From a checkpoint of a small transformer trained on Wikipedia: 15 layers, LayerNorm before each block.
Each number is 128 + 24 x the weight over its row's rms, rounded and kept within 0 to 255. Layers, rows and columns count from 0. The size above them is the row's rms in percent of the matrix's.

# layer 2 MLP up, 896x224, rms 0.0915, rows 482-581, columns 0-31
size [ 96  65 114 125 115 106  95 103  91 103  93 110 112 120  90  82  99  94  63  77  80  95  90 114 107 104  90  89  86  95  90  81  90 109  62 110 110  94  83 104  96  87  85  93  93 115  89  91  75 115  89  96  87  93 103  98 114  72 108  95 102  80  96 102  99  94  61 104  73 112 100  68 110  86  77 112  95 124 111  87 121  97  70  99 123  96 110  94  83  97  99 131  98  69 120  64  70 108  89  88]
[[157 163  89 120 118 133 172 111 139  96 170 132  98  98 129 147 124 179 135 137 145 132 155 129 140 125  87 136 137 104 138  91]
 [156 133 119 113 143 122 126 141 111  88 116 152 135  83 167 142 150 122 154 124  96  97 120 112 132 146 116 150 128 130 154 140]
 [ 92 143 120 110 137 145 113 151 133 166 107 159 111  98 143 137  94 102 144 142 107 101 141 143  70 106 170 134 149 103 134 126]
 [139 109  75 130 148 138 113 135 168 111 142 137 103 116 103 149 112 129 139 145  96 180 135 105 115  85 180  92 108 117 117  74]
 [118 117 135 107 103 162 128 162 133 133  90 115 135  98  98 114 188 123  79 133 119 131 139 166  92 108 129 122 109 147 179 104]
 [140 129 121 149 138  73 151 139 133 133 114 107 137 152 172 141 125 167 122 125 150 138 134 140 107 146  94 114 108  87 165 149]
 [133 126 136 151 121 174 147 143  81 129 112 128 113  87 166 112 127 166 146 145  69  68 131 151 148 174 115 152 110 156 128 101]
 [ 92 189  81 145 108 113 102 116 157 145 119 113 128 114 135 133 139 135 168 143 110 144 138 139 136 111 139 110 108 124  91 153]
 [141 135 123 139 117 162 178  56 113 103 151 121 146  89  70 130 151 112 110 147 135 147 125 144 173 174 102 108 128  92 185 105]
 [ 96  86 112 119 192 111 139 155 110  91 155 132  83 140 179 139 104 133 107 115 131 153 150 109 164  94  66 125  72 118 146 143]
 [163 128 112 144 101 112 116 137 132  91 127 127 174  83 147 112 139 132 145 116 132 128  96 143 137 123 147 138 120 150 126 117]
 [112 102 149 118 141  98 142 116 136 121 139 111 116 144 107 107 144 174 146 138 127 154 124  95 146 155  98 126 122 115 157 117]
 [123 126 157 115  96 148 166 126 102 125 133 109 100 144 139  85 110 101 116 133 144  85 115 146 135 162 169 129 109 113 132 122]
 [140 108 153 102 162 103  69 125 161 175 180 136 118 138 128 128 128 119 111 104 136 107 137 161 155 117 131  87 125 126 151  92]
 [136 144  66  97 114 108 116 107 179 181  90 121 128 110 114 111 121  72 107 146 112 139 125 119  92 104 132  83 191 129 100 147]
 [ 95 109 138 135 150 126 127 111 142 109 139 110 128 102 138 175 101 145 142  96 147 162 166 146 116 102 113 158 132 139 132 144]
 [150 146 152 141 120 117  88 101 162 152 111  92 130 157 138 116 136 123 141 145 161 115 110 143 146 145  91 103 141  88 148 131]
 [119 113 134 146 129 154 136 120 132 177 111 157 163 139 101 143 164 138 153 130 109 117  91 139 121 136 137 117 159 140 105 102]
 [160 103 152  91  82 103 126 189 133 145 144 151 135  77 142 127 118 143 115 152 111 138 148 107 130 123 141  42 151 129 101 128]
 [114 134 124 146 123 154 146 154 190  91 148  88 113 104 133 100 139 101 134 126 101  96 157 101 150 125 114 145 113 155 155 135]
 [125 147 121 121 123 116 109 145  87 160 130 164  74 110 103 110 110 135 112 106 150 147 124 103 136 141  79 126 147 107 148 152]
 [145 143 110 121 119 103 151 148 149 112 115 118 136 172 148 128 108 126 177 148 134 146 124 167 148 126 153  95 113 116 113 104]
 [142 151 107 128 131 141 142 132 156 103 104 130 129 121 174 144 117 113 113 133 132 100 125 198  98 162 131 132 144 144 109 159]
 [127 113 126  80 170 145 136 147 148 146 107 136 115 117 135 127 158 137 213 123 121 133 141 135 133 164 143 126 152 119 134  82]
 [131 123 167 156 165 119 134 117 122 166 140 169 147 140 148 152 116 167 117  94 128  80 118 146 125 112 109 140 120  81 141 117]
 [119 108 162 107  86 111  92 112 152 117 104 109 120 138 175 117 142 141 114  83 180 139 112 128 175 177 138 114 160  98 132 149]
 [134 111 136 152 153 122 113 157 140  71 154 172 125 153 159 123 137 155  96 173 142 137 129 113 122 147 124 123 134 132 157 113]
 [145  90 135  92 182 166 108 122 103 150 111 124 136 172 145 102 159 115 146 173 117 119 137 112 124 147 106 162 119 152 128 169]
 [120 138 151 142 120 137 147 144 139 119 140 132 112 135 143 129 106  93 175  87 140 146 100 141 111 107 120 131  99 115 103  90]
 [133 148 143 127 163  91 169 159 115 124 156 113 119  71 128 136 144 105 149 179 173 133 150 111 117 170 139 170 153 109 136  68]
 [120 148 121 130 150 142  91 147 104 104 112  94 158  79 112 123 173 139 141 150 118 145 132 125 145 152 129 173 159 125 124 126]
 [ 98 118  96 103  99 149  99 135 127 133 135 140 173 157 121 126 131  96 130 110 141  97 102 126 130 116 111  94 121 101 110 113]
 [172 129 146 112 125 132 159 130 121 126 116 126 118 151 144 119 157 110 170 124 137 102  86  87 146 134 117 145 120  95 126 118]
 [100 122 100 142 137 137 165 132 115 138 131 140 134 133  98 137 128 130 146  89 103 170 134 138 140 134 112 122  90 150 129  71]
 [111  87  94 118 133 146 119 101 147 123 148 101  83  93 103 156 162  31 105 146 145 164 154 115 130 105 164 109  94 119  76 116]
 [128  94  77 130 146  92  83 146 111 127  83 107 128 123  95 112 109 139 111 135 158 127 185 148 183  87  99 143 106 125 104  92]
 [165 113 117 124 118 101 114 129 173 132 107 134 130 137 158 154 138 125 141 157 144 117 125 113  94 117  84  92 143 126 135 148]
 [140 152 126 159 159 150 134 101 107 140 143 126 128  97 119 127 119 140 120  95 118 124 113  98 148 138  96 108 101 178 141 135]
 [159 109 109 152 122 152 141 104 101  80 120 112 205 143 176 124 141 153 120 162 116 157 109 134 118 156 114 104 154 113 116 153]
 [153 112 142 120 103 107 113 119 111 172 110 141 134 120 119 106 147 147 177 121 118 142 160 150 132 111 103 131 147 133 136 112]
 [138 104 156 147 120 108 155 119  90 122 100 130 129  94 118 106 160 117 126  93  82 124 143 146 117 120 124 127 123 122 125  98]
 [ 95 120 157 130 161 159 139 164 153 113  98 114 105 144 135 119  96 128 139 107 158 196 140 149 120 154 121 150 117 160 177 184]
 [108 149 122 156 134 138 147 155 117 135  85 155 121 105  67 118 134 115 151 118 115 121  85  77 128 118 126 168 108 107 151  95]
 [133 101 124 125 105 118 129 154 125 113 162 120 142 111 196  89 179 142 107 116 136 120 107 128 109 139 113 152 146 116 128 112]
 [121 162  96 174 119 135 144 161 100 134 100 151 154 107 112 150 151 101 122 121 130 163  89 135 166 129 133 168 156 130  71  97]
 [147 118 109 111 141 138 133 176 154 108 131 114 150 147 107 126 140 142 129 135 113 160 173  84 104 105 158 101 103 139 155 171]
 [141 100 123 123 126 145 104 133 145 133 147 108 159 141 154 134 110 145  72 128 151 117 121  94 145 103 108 119 138 143 123 149]
 [101  91 126 120 142 148  97 198 152 130 172 163 129 146 184 141 184 127 176  99 174 125 122 122 151 113  81 170 124 146 120  83]
 [ 89  98 168 168 118 142 118 135 150 149 117 133 136 120 155 133 174 155 145  99 141 156 111  93 126 123 128 159 136 118 162 138]
 [147 140  98 134 177 132 138 111 160  95 166 142 117 144 122 135 132 136 160 127  99 137 110 166 147 135  91 102 134 176 159 151]
 [120 131 144 131 125 117 126  97  98 154 142 130 124 146 119 119  95 194 136 123 103 130 119 126  99  97 139 138  88 129 163 139]
 [141 149 151 112 112 120 129 105  90 133 145 151 120 110 101 109 127 107 232 163 100 145 102 119 183  82 118 137  97 139 142  72]
 [110 127 154 142 122 107 119 105 125 147 167  97 127 159 118 122 117 143 122 183 122 136 122 110 127 133 160 126 117 105 141 154]
 [116 151 126  75 162 137 124 115 106 136 144 174 111  90 136 135 143 124 135 108  92 149 133 126 121 137  58  97 104 143 143 125]
 [128 121 141 101  98 133  96 169 143 103 115 156 145 131 113 130  98  83 132 126 136  88 153 189 150 125 150 112 138 105  90 126]
 [124 144 118 145 122 113 190 119 142 129 119 107  92 129 146 181 118 159 102 131 181 113 140 104 120 138 132 150 104 131 148 173]
 [134 120 147 162 115  98 111 144 181 154 119 158 176 125 107 120 132  86 147 111  71 151 127 158 102 104 118 135 133 123 127 145]
 [140 128 100 129 153  82 120 110 131 128 130 156 148 132 117 110 143 119 138  91 122 133  96 143 122  93 106 107 134  97 182 153]
 [ 95 145 144 153 143 157 126 129 115 155 102 147 109 177 154 149 111  80 115 149  59 127  94 121 106 118 151 126  95  92 137 103]
 [137 147 104  70  77 134  94 120 167 156 175  92 157 107 131 153 163  92 147 164 126  90 119 123 137  92  99 107 118 108 145 101]
 [134 177  92 115  97 135 138 147 129 112 124 145 106  94 159 127 133 129 142 144  69 123 149 118 162 149 110 147 157 169 119 143]
 [ 80 136 102 140 163 147 122 134 155 115 139 126  98 153 122 143 146 149 155 111 118 169 130 125 134  99 127 168  81 116 141 132]
 [119  80 134 131 138 140 109 126  79 134 116 167 155 119 157 121 150 114 131 121  87 113 115 140 139 111 113 150 130 128 129 127]
 [134 129 116 115 137 100 100  99  96 121 129  93 117 107 171 159  88 129 113 161 120  97 128 101 162 135 120 126 116 102 160 141]
 [157 136 116  84 110 125 114 118 117 148 121 156 103 144 115 122 128 104 178 139 112 124  62 130 122 125 105 143 121 128 142 116]
 [117 114  72 138 115 127 158  93 110 144 154 105  60 139  74 143 110 106 121 142 114 175 151 151 189 117 123 112  86 147 133 147]
 [ 54 161  94 138 142 149 101 129 125 138 107 133 149 147 101 118  94 129 160 140 170 153 124 148 119 121 148 102 120 137 104 125]
 [112 180 133  97 105 125  82 114 147 133 130  99 135 129 164 162 157 152 114  98 125 107 121 100 134 124 106 175 101 115 127 131]
 [122  73 170 121 130 137 113 139 114 154 107 149 154 152 129 128 138 114  90 184 121 138 140  90 146 100 137 137 126 117 132 171]
 [165 116 137 128 138 100 148 135 105 127 151 117 148 137 141  94 130 131 172 108 141  80 112 159 157 103 139 118 185 137 130 114]
 [146 162 148 126 115 148 150 154 156 196  92  83 150 104 117 128 145 123 149 172  80 106 132 128 124 154 134  81 128 113 119 116]
 [123 168 102  94 132 133 142 136 138 105 128 175 112 102 150 148 130 136 169 124 194  90  99 116 133 120 116 200  69 121 153 105]
 [116 112 133 112 138 128 166 175 122 129 137 170 154  96 169 158 116 121 136  90 125 118 100 141 126 158 121 116 101 117 126 100]
 [113 110 148 143 114 171 126 101 118 108 154  95 136 149 121 157 133  90 115 149 171 113 125 113 101 149 124 151 125  90 120 150]
 [147 120 136 122 106 118 129  91  96  98 119 130 132 142 146 156 149 182 127 130 165 100 173 126 176 165 126 136 150  95 139 169]
 [109 137 113 110 138 142 131 131 129 125 145 156 115 125 190 145  91 148 154 126 153  96 100 130  97 115 119 146 142 101 126 142]
 [120 126 116 142 117 116 116 113 137 144 133 127 136 137 165 150 133 150 106 116 159 195 130 120 122  80 146 157  79  91 149  97]
 [ 94 167 125 148  88 169 136 162 133 117 145 112 109 140 115  90 158 148 126 126 161 127 152 132 148  94 111 155 126 128 115 133]
 [126 146 151 142 116 125 130 141 115  68  86 156 117 118 141 138 105 125 116 132 103 135 133  79 123 115 100 189  81 117 128 157]
 [131  85 141 162 122 123 117 127 131 123 130 107 104 159 124 146  87  88 126 104 166 145 110 127 141 165 118 132 112 117 182 134]
 [149 101  78 127 118 163 122  98  98 141 134 114 150 180 123 160 156 180 165  77 131 121 106 127 135 129  94 128 128 124 118 117]
 [110 110 142 178 102 139 142 161 145 110 117 106 136  93 129 142  83 140 118 157 131 109 124  87 154 133  81 145 116  94 194 125]
 [113 104 142 122 152 115 134 117 151 110  99 115  88 139 158 123 119 157 139 115 135 137 143 138 165 152 106 118 124 109 126 142]
 [147 131 155 131 100 142 143 147 156 118 152 117 143 181 169 144 164 121 130 148 123 159  97 107 121 126 129 128 119 136 129 143]
 [ 99  97 114 104 159 148 151 158 118 129 167 103 111 139 156 161 121 159 142 108 165 120 130 154 145 129 146 112 166 142 171 128]
 [125  84 157 136 142 136 128  98  89 117 157 151 144  98 132 122 135 158  85 130 136 138 114 140 117 112 117 177 132 167  98 114]
 [139 103 153 115 144 173 137 146 116 158 105 138 161 134  69 179 103 143 105 111  88 192 151 147  67 153 121 124 165 126 124 147]
 [151 125 126 116 121 121 104 141  79 142 108 166 110 113 125 157 111 137 131 123 142 146 101 109 132 139 125  92 132 117 126  96]
 [162 125 142  68 113 142 129 118 151 140 131 152 121  62 112 145 136  84 135 162 141 105 106 111  79 129 121 140  86 123 119 161]
 [136 106  96 127  93  72  73 148 102 140 138 125 125 120 143 109 151 145 105 136 148  91 135 141 158 116 143 145 139 149 139 117]
 [142 123  89 125 114 120 131 125  87 148 111 115  98 125 119 169  90 152 131 105 115 159 135 144 137 167 125 107 142 121 149 112]
 [140 128 104 121 142 115  98  94 108 158  98 120 115 161 142 169 108 155 167 152 126 121 139 158 112 107  96 153 118 162 112 121]
 [154 142 127 106 118 131 136 166  63 156 140 146 179 119  94 137 113 151 154 171 150 114  95 141 139 145 159 116 139 109 138 113]
 [171 101 134 125 133 153 138 145 133 111 156 126 130 144 156 117  88 105 149 168 181 132 107 111 118 140  94 151 137  98 168 121]
 [150 115 106 124 135 139 131 114 145  70 142 126  71 135 133  99 111 124 182 106 168 138 122  95 132 138 129 123 117 148 124 132]
 [107 134 141 116 105 130  91 149 163 149 105 166 107 134 107 180 127 136 103  96 157 151 159 133 131 146 169 116 106 133 148 175]
 [142 118 107  77 121 128 144 122 160 115 114 106 148 131 157 151  96 105  65 137 146 136 126  92 142 109 133 105 158 143 112 131]
 [143 144 106 113 185 136 105 113 172 133 131 121 120 135 136 119  93 131  78 155 168 119 102 159 105  94 112 122 111 127 123 133]
 [107 110 163 134 116 123 126 160 159 102 102 142 137 146 168 117 156 113 109 171 140 134 111 131 150 119 147 155 104  98 124 122]
 [142 110 161 155  93 149 160 126 119 151 171 148 108 138 127 114 120 139 141 137  88 110 143 100  97  77 122 124 128 112 144 125]]
# layer 2 MLP down (transposed), 896x224, rms 0.0867, rows 482-581, columns 0-31
size [ 92  62 106 113 103 112 107 105  90 108  96 109  99 112  89  88  93 104  71  82  82 110 104 108  97  99  94  91  85  98  90 102 101 107  63 104 103  96 110  93 100  90  93 117  97 107 104  91  90  98  94  90  88  95 100 103 115  73 105  93 104  88 101 103  93  96  66  92  79 109 106  71 114  96  71 113 109 110 104  97 126  91  77 110 112  93  99  99  87  92 113 122  97  79 114  65  73 101  95  84]
[[155  95 163 100 155 135  89 149 101 186 146 150 133 158 134 110 118 111 151 142 131 117 108 150 138 156 154 104 129 116 174 130]
 [116 140  99 136 120 122 121 128 130 133 140 109 128 147 108 107 110 132 136 125 154 128 133 142 144 102 100 146 130  98  89  95]
 [146 108 176 150 127 117 133 114  93 113 130  95 119 140 117 148 105 122  88 112 178 153 141 115 133 127 100 113 128 187  86 117]
 [ 60 150 143 136 103 119 117 154 139 156 148  97 128 128  77 110 160 167 140 138 154 104  99 153  82 163  85 158 138 157 153 162]
 [126 121 123 143 142  81 142 112 120 117 154 151 132 157 176 143  70 148 167 135 147 137 137 116 155 125 124 126 161 100  78 156]
 [150 154 148 117  91 143 116 143 111  92 127 190 159  85  90 137 142  79 140 164 124  79  83 117 140 126 120 123  96 163 124 123]
 [150 104  89 133 132  83 185  78 137  93 118 100 151 135 133 145 110 122 164 101 120 111 126  83 131  98 144 137 169 125 149 131]
 [ 89 126  86 113 119  68 117 117 150 158  80 104 129 112 122  98 145 111 144 136  85 144  99 142 135 143 112  95 101  95 169 129]
 [124 107 132 126 148 128 128 171 147 130  84 129 100 139 124  82 114 155 126 153 142 128 128 124 156 113 135  88 127 160 102 128]
 [128 135 134 171 112 158 164 138 124 112 122 144 129 124 103 146 100 115 116 126 126  76 113 145 128 122 180 121 205 111 126 107]
 [ 79 162 172 121 170 121 113 110 150 121 124 129 104 173 143 144 127 142 141 147 130 149 135 124 115 155 100 137 133  94 136 137]
 [138 146 114 127 109 165 106  86 117 111 110 151 135 113 158 143  99 119 124 104 145 103  99 166 135 126 128  97 108 137 145 131]
 [130 147  83 125 165 123 102 120 150 139 107 150 164 123 103 172 125 182 123 153 138 120 133 129  97 109 103 114 130 152 113 114]
 [ 99 140 112 109  99 159 186 103  93  99  78 122 148 140 132 121 125 153 140 128 137 157 115  96 102 132 132 152 122 130 110 132]
 [ 86 132 165 136 110 149 150 124  96 101 163 106 146 124 113 153 107 170 166 164 146 145 135  96 143 142 157  86  73 120 136 131]
 [134 157 117 108 172 174 156 141 154 120 139 105 104 110 155  92 113 122 147 150 157 109 156 121 128 127  96  77 146 150  96 162]
 [ 95 124  92 126 141  93 153 135 101 102 152 145 110 114 134 142 113 105  89 127  77 152 124  99 109  92 152 148 137 137 102 132]
 [153 160  77 110 119 115 106 123  83  81 141 140 119 138 123 117 112 112 155  97 166 117 162 103 134 109 140 142 125 105 105 130]
 [102 164 106  94 133 147 140  96 174 107 110  85 152 176 109 145  84 150 121 108 126  86  89 197 122 146 125 123 148 113 129  91]
 [129 134 124  80 123  93  81  72  95 190 108 165 129 132 112 161 151 103 130 114 117 131 129 143 152 128 128 129 129  90 118 103]
 [137 129 122 100 128 147 137  99 192  99 122  96 137 136 151 135 148 137 139 176 102 124 126 160 100 102 166 101 101 174 137  73]
 [154 134 125 125 165 125 107 151 115 146 155 128 123 139  96 147 114 106 126  94 145 129 139 128 119 112 134 161 141 117 130 127]
 [ 85 125 123 117 182 150 121 115 117 131 162 157 115 139 117  72 133 138 111  90 127 143  92 127 110  86 104 142 144 143 115 127]
 [142 114 131 154 110 106  86 138 117 123 147 142  92  97 103 122 131 100  87 114 133 102 153 143 149  95  70  94 118 154 121 176]
 [ 88 116  93 121 143  99 125 149 113  87 150  99 134 113 125 117 146 101 127 142 155 186 118 120 113 104 153 161  91 146 123 145]
 [159 164 105 151 143 129 125 125 122 148 138 145 156 126 103 143 117 113 177 165  86 115 125 130  99  89 104 144 103 161 109 123]
 [128 112 117 143 108 154 143 103 135 128 115 111 134  67  96 136 128 114 136  79 139 139 129 123 121 100 142 155  96 135 122 136]
 [124 146 144 148  81 105 166 123 139 101 159 110 128  78 123 139  95 136 134  68 120 108 131 130 140  82 132  98 142 112 136  82]
 [119 119 135 105 139 132 132 105  97 120  92 115 116 179 122 145 131 135  95 119 102 117 140 130 151 140 156 125 133 125 121 158]
 [173 114 113 137 136 124  62 131 143 142 106 138 105 175 135 118 139 140  93 133  93 102 109 147 129 136 124 101 102 134  91 150]
 [115 100 143 134 109 124 170 135 146 137 105 170 106 175 133 159 138 113 132 106 149 177 114 119 105  92 128 122 102 162 189 154]
 [ 85  91 142 135 113 169 167 145 119 110 155  98 142 157  80 104 124 174 164 114 168 115 142 128 138  79  93  74 131 101 133 116]
 [111 128 125 115 118 105 101 152 129 122 108 129 147 115 101 144 115 151 134 122 158 136 126 167 137 105 171 158 155 144 116 159]
 [119 127 154 148 132 123  89  89 112 133 109 134 151 152 149 120  83 156 113 147 138 102 115 121 113 115 154 134 162 120 119 167]
 [133 147 143 121 115 147 120 129  63 146  95 122 190 119 140 118  80 175 134 103 125  86  80 134 104 120 107 110 159 146 142 159]
 [120 144 162 105  72 144 165 117 153 143 155 121 126 131 147 146 146 136 151 144 123 128  70 114  90 169 149 107 146 133 134 182]
 [ 93 148 123 145 146 148 156 150 125 118 128 115 112 124  93 121 131 140 117  92 153 122 113 169 183 143 177 140 110 135 122 108]
 [119  96 131 106  85 129 145 136 139 107 120 113 141 178 122 136 125 122 123 165 129 119  95 148  97 121 167 139 141  95 128 156]
 [173  97 129 156 108 149  94 148 108 113 110 128 140 116 161 110 129 148 133 114 111 138 163 106 149 147  89 101 112 145 141 131]
 [124 145 162 178 180 162 137 144 116 111 159 114 106 113  99 143 133 118 113 140 156  76 122 129 116 110 159  99 124 155 124 159]
 [117 132 102 136 139 172 131 186 137 114 149  88 131 131 105 162 118 126 187 140 135 121 105 137 141  83 133 154 103 181  87 162]
 [128 119 123  94 140 140 110  88 101  83 131 129 127 118 144 171 137 161 117 122 110 131 118 116 116  91 129 122 134  99 132 127]
 [108 112 155  94 165 126  95 116 139 139 148 114 131 157 132 150 122 144  96 130 102 124 153 137 196 114 157 114 102 158 140 125]
 [ 74 118 126 105 116 129 123 140 141 104 104 164 136 133 105  88 133 141 150 131 136 114 151 119 121 136 142  75  68 126 114 158]
 [152  98 130 112 137 169 105 108 164  80 140 110 126 125 145 108 114 166 125 154 136 104 164 143 115 119 133  88  89 110 141 153]
 [ 83 157 135 152  97 148 122 148 128 157 134 117 111 125 136 120  73 116 113 173 169 120 101 143 108 140 103 157 128 119  96  76]
 [124 155 116 128 141 107 134 105 121 136 143 173 151 124 106  72 125 116 137 139 154 174 147 172 113 145 146 147 150  82 149 132]
 [137 168 132 129 132 123 169  47 101 152 122 112 132 128  72  81  74 138  81 150 122 148 116 145  81 147 146  95 111 139 145 142]
 [138 119 119 101 162 153 108 167 114  70 154 145 129  92 153  99 124 125 115 131 139 133 118 150 128 109 144 120 122 138 182 141]
 [131 130 145 131 113 124 132 160  88 183 111  82 161 115 158 113 134 146 101  91 126 114 150 105  95 120 127 166 125 105 105 106]
 [131 114  86 144 123 153 119 167 112 103 124 143 140 149  90 150 131  90 134 132 140 134 151 135 134 152 112 120 153 179 108 117]
 [125  94  71 157 116 171 105 144 163 118 127 136 121 161 126 120 153 150  28 116 142  96 147 138 118 156 163 121 157  81 104 132]
 [151 127  81 147 112 157 148 146 124 144 119 159 134 121 143 149 146 134  84 108 164 138 107  81 147 127 107 142 135 142 119  86]
 [150  89 112 208 126 132 145 158 157 145 148  96 149 156 136 167 110 133 146 118  99 130 106 136 147 134 182 167 149 136 142 101]
 [142  91 109 185 159 108 155 115 141 103 106  71 146 138 159 170 117 105 112 119  80 137  59  75 153 114 108 103 135 172 164 133]
 [118 114 134 137 130 158  84 166 164 176 134 114 156 124 104  66 185 122 102 112  86 155 153 138 149 117 147  86 114 140 112 109]
 [113 149 103 136 145 158 156 114  84 123 113 101  83 134 155 135 128 163 128 144 187 119 119 114 150 146 131 128 116 127 141 137]
 [128 117 159 112 117 141 142 100 150 118  98 121 137 140 141 145 121 167 108 147 126 106 141 137 146 162 133 137 147 129  74  88]
 [ 95  89 146  70 115 102 119 195 160  90 138 128 122 117  94 127 152 123 160 131 177 137 140 114 160 115 145 114 149 159 115 168]
 [141 124 149 135 155 108 152 128 127  81 102 138  94 130 139 121  79 142 117 111 142 189 149 147 109 119 157 115 109 140 145 168]
 [146 122 157 118  92 111 137 104 115 113  79 108 161 140  97 138 108 128 141 135 106 116 106 113 116 131 141 101 126 111 143 150]
 [139  95 188 154 119 116 144 105 121 158 131 161 145 115 126 100  76 140 143 150 135 110 105 124 120  72 103 110 111 145 122 146]
 [145 135 116 142 154  83 156 122 151 112 144 128 120 106  86 178 120 179 126 110 117 158 124 145 101 101 164  89 103 126 100 128]
 [149 122 129 135 129 154 150 142 159 132 151 141 148 177  73 142 152 153 121 123 160 131 174 123  80 118 119 122 161 143 129  98]
 [114 117 111 181 142 178 158 131 132 110 142  86 155  95 130 141 109 173 100 100 141 120 180 112 114 123 162 121 152 142 138 134]
 [142 118 177 119 171 176 112 141 156  83 112 120 170 139 163 130 129 146 113 140 183  84 128 115 100 160 100 128 166  99 115 103]
 [164 111 126 145  83  76 124 145 110 110 153 107 133  83 119 105 114 121  97  85 108  79 120 130 110 161 145 170 151 133 151 141]
 [168 102 117 159 139 122 186 138 103 122 112 162 112 146 102 108  97  78 126 167 151 143 138 163 133 146 162  84 142 126  93 127]
 [126 124 112 137 111 135 173 131 139 107 160 100  81 141  88  94 135  81 150 120 123 134 113 120 170 119 129 135 110 115 124 119]
 [115 152 123 126 131 158 114 108 142 132 109 133 111 121 100 152 142 103  91 146 116 157 149 123 102 179 121 127  94 127 120 139]
 [100 132 115 141 127 100 108 125 100  64 123 141 118 127 154 161 158 166  90 134 127 139 131 157 108 117 158 121 142  95 109 117]
 [151 113 154 135 147 133  91 131 116 112 132 168 113 146 159 118 137  91 108 116  80 149 146 119 115 136 145  88 171 179 109 116]
 [134 142 122 106 126 141 150 149 141 108 124 115 138 114 129 117 175 127 148 152 121 134  90 112 136 140 127 126 168 155  63 118]
 [129 161 112 135 161 155 139 125 132 124 143 133 113 112 132  98 152 176 145 130 127 135 157 150 137 146 108  97  92 150 129 145]
 [110 119 125 118 109 146 159 144 169 188 116 161 119 103 121  66 122 108 149 125 103 162  96 131  99  72 103 130 143 165 168  97]
 [122 131 128 101 117 166 109 119 120 150 111 130  93  88 124 163 161 159 141 148 150 116 149 151 121 160 115  90 165 170 124 113]
 [138  88  98 157 135 139 153 138 116 144 167 160 129 107  91 134 132 128 125 162 153 108 140 114 120 139 102 132 152 129 161 113]
 [149  92 140 117 149  63 108  87 119 126 123 140 159 119 158 144 100 103 144 110  72 131  91 133 126 186 125 114 141 143 142 120]
 [129  99 115 119 111 171 127 135 142 173 149 103 141 154 134 137 172 132  99 122 149 147 116 154 134 122 134  97 168 142 128 114]
 [138 131 119  91 133 141 133 136 126 138 148 123 149 116  87 124 140 139 143 124 137 137 188 138 109  93 168 125 159 146 119 138]
 [143 119 125 127 126 104 163 118 150 110  95 100 150 173 124 143 121  93 122 147 120 112 138 128  98  96 162 140 127 132 125 138]
 [148 145 124  70 153 126 123 104  99 157 113 119  92 162 115 119 161 123 127 107 133 118 136 177 125 119 174 110 154 149  79 125]
 [141  96 115 103 150 144 130 143 136 112 149 121 163 136 131  95 127  61 144 132 112 113 124  70  79 135 155 151  86 111  89 106]
 [162 117 103  93 132 157  77 136 162  86 108  94 129 109 151 133 120 200 160 133  98 111 147 158 138 101 188 135 114 151 163 132]
 [170 195 142 149 121 123 139 115 129 151 100 133 155 105 143 117 115 105 100 150  90 112 106 110  99 186  80 152  96 137 103 135]
 [144 177 117 133 117 126 148 158 155 117 166  79 118  99 156 129 133  98 156 115  89 131 144 128 143 122 101 148 122 101 139 116]
 [121 128 134 183 115 104 108 140 144  97 159 107  85 134 189  84 124  92 172 116 176  77 114 106 183 120 133 107 118 155 133 104]
 [117 112 113 138 163 153 158 131 164 128 146 107 110 151 123  89 121 129 112 112 126 114 144 138 146 100 129 142 129 112 109 137]
 [ 86 105 122 177 138 124 113 138 122 129 134 116 127 174 134  76 153 131 118 101 134 130 118 142 160 101 146  82 146 149 119  72]
 [129 140 157 119 160 171 156 100 147 119 114 144 147 156 152 115 122 117 124 154 118 129 104 109 101 124 101 126 124 119 130 154]
 [142 146 148 210 129 131 139 143 114 117 132  97 173 123 143 161 129 128 121 131 148  97 126 139 141 126 127 138 130 105  82 132]
 [101 133 149 145 105 147 158 183 143  88 155 140 148  95 122  88 147 124  96 115 111 126 124  99 145 137 170 107 119 110 163 149]
 [103 103 112 147 163 130 127 111 159  88 122 108  96 122 138 139 140 109 129 133 130 156 185 164 118 118 122 115 133 125 132 119]
 [131 151 150 138 118  96  95 126 159 127 151 124  99 150  98 137 155 142  67 114 129 119 151 166 185 102 150 115 121 132 140 132]
 [134 134 131 124 147 140 129 145 117 188 133 138 152 159 145 142 135  95  78 139 119 124 114 139 124 147 136 153 140 110 123 100]
 [147 128 111 127 186 137 149 118  80 135 157 141 137 128 103 122  98 146 162 156  95 125  72 103 109  93  98 134 132 112 112 100]
 [ 83 143 147 162 109  93 132 106 125 125 133 155 125 136 140 163 179 152 167 131 100 122 123 166 137  71 140 120 101 129 142 110]
 [104  87 141 139  99 154 136 149 100 122 122 135 128 133 127 147 105 100 191  93 128 108 161 101 161 146 115 151 155 112 128 146]
 [ 95 113 116 145 154 136 135 122 143 122 174 146 168 113 114 169 130 177 129  93 162 179 132 117 120 115 150 116  98 153 123  95]
 [117 123 115 116 146 113 104 145 126 109  84 120 133 144 129 165 133  90 136 146 162 110 109 125 167 179 124 104 158 148  97 122]]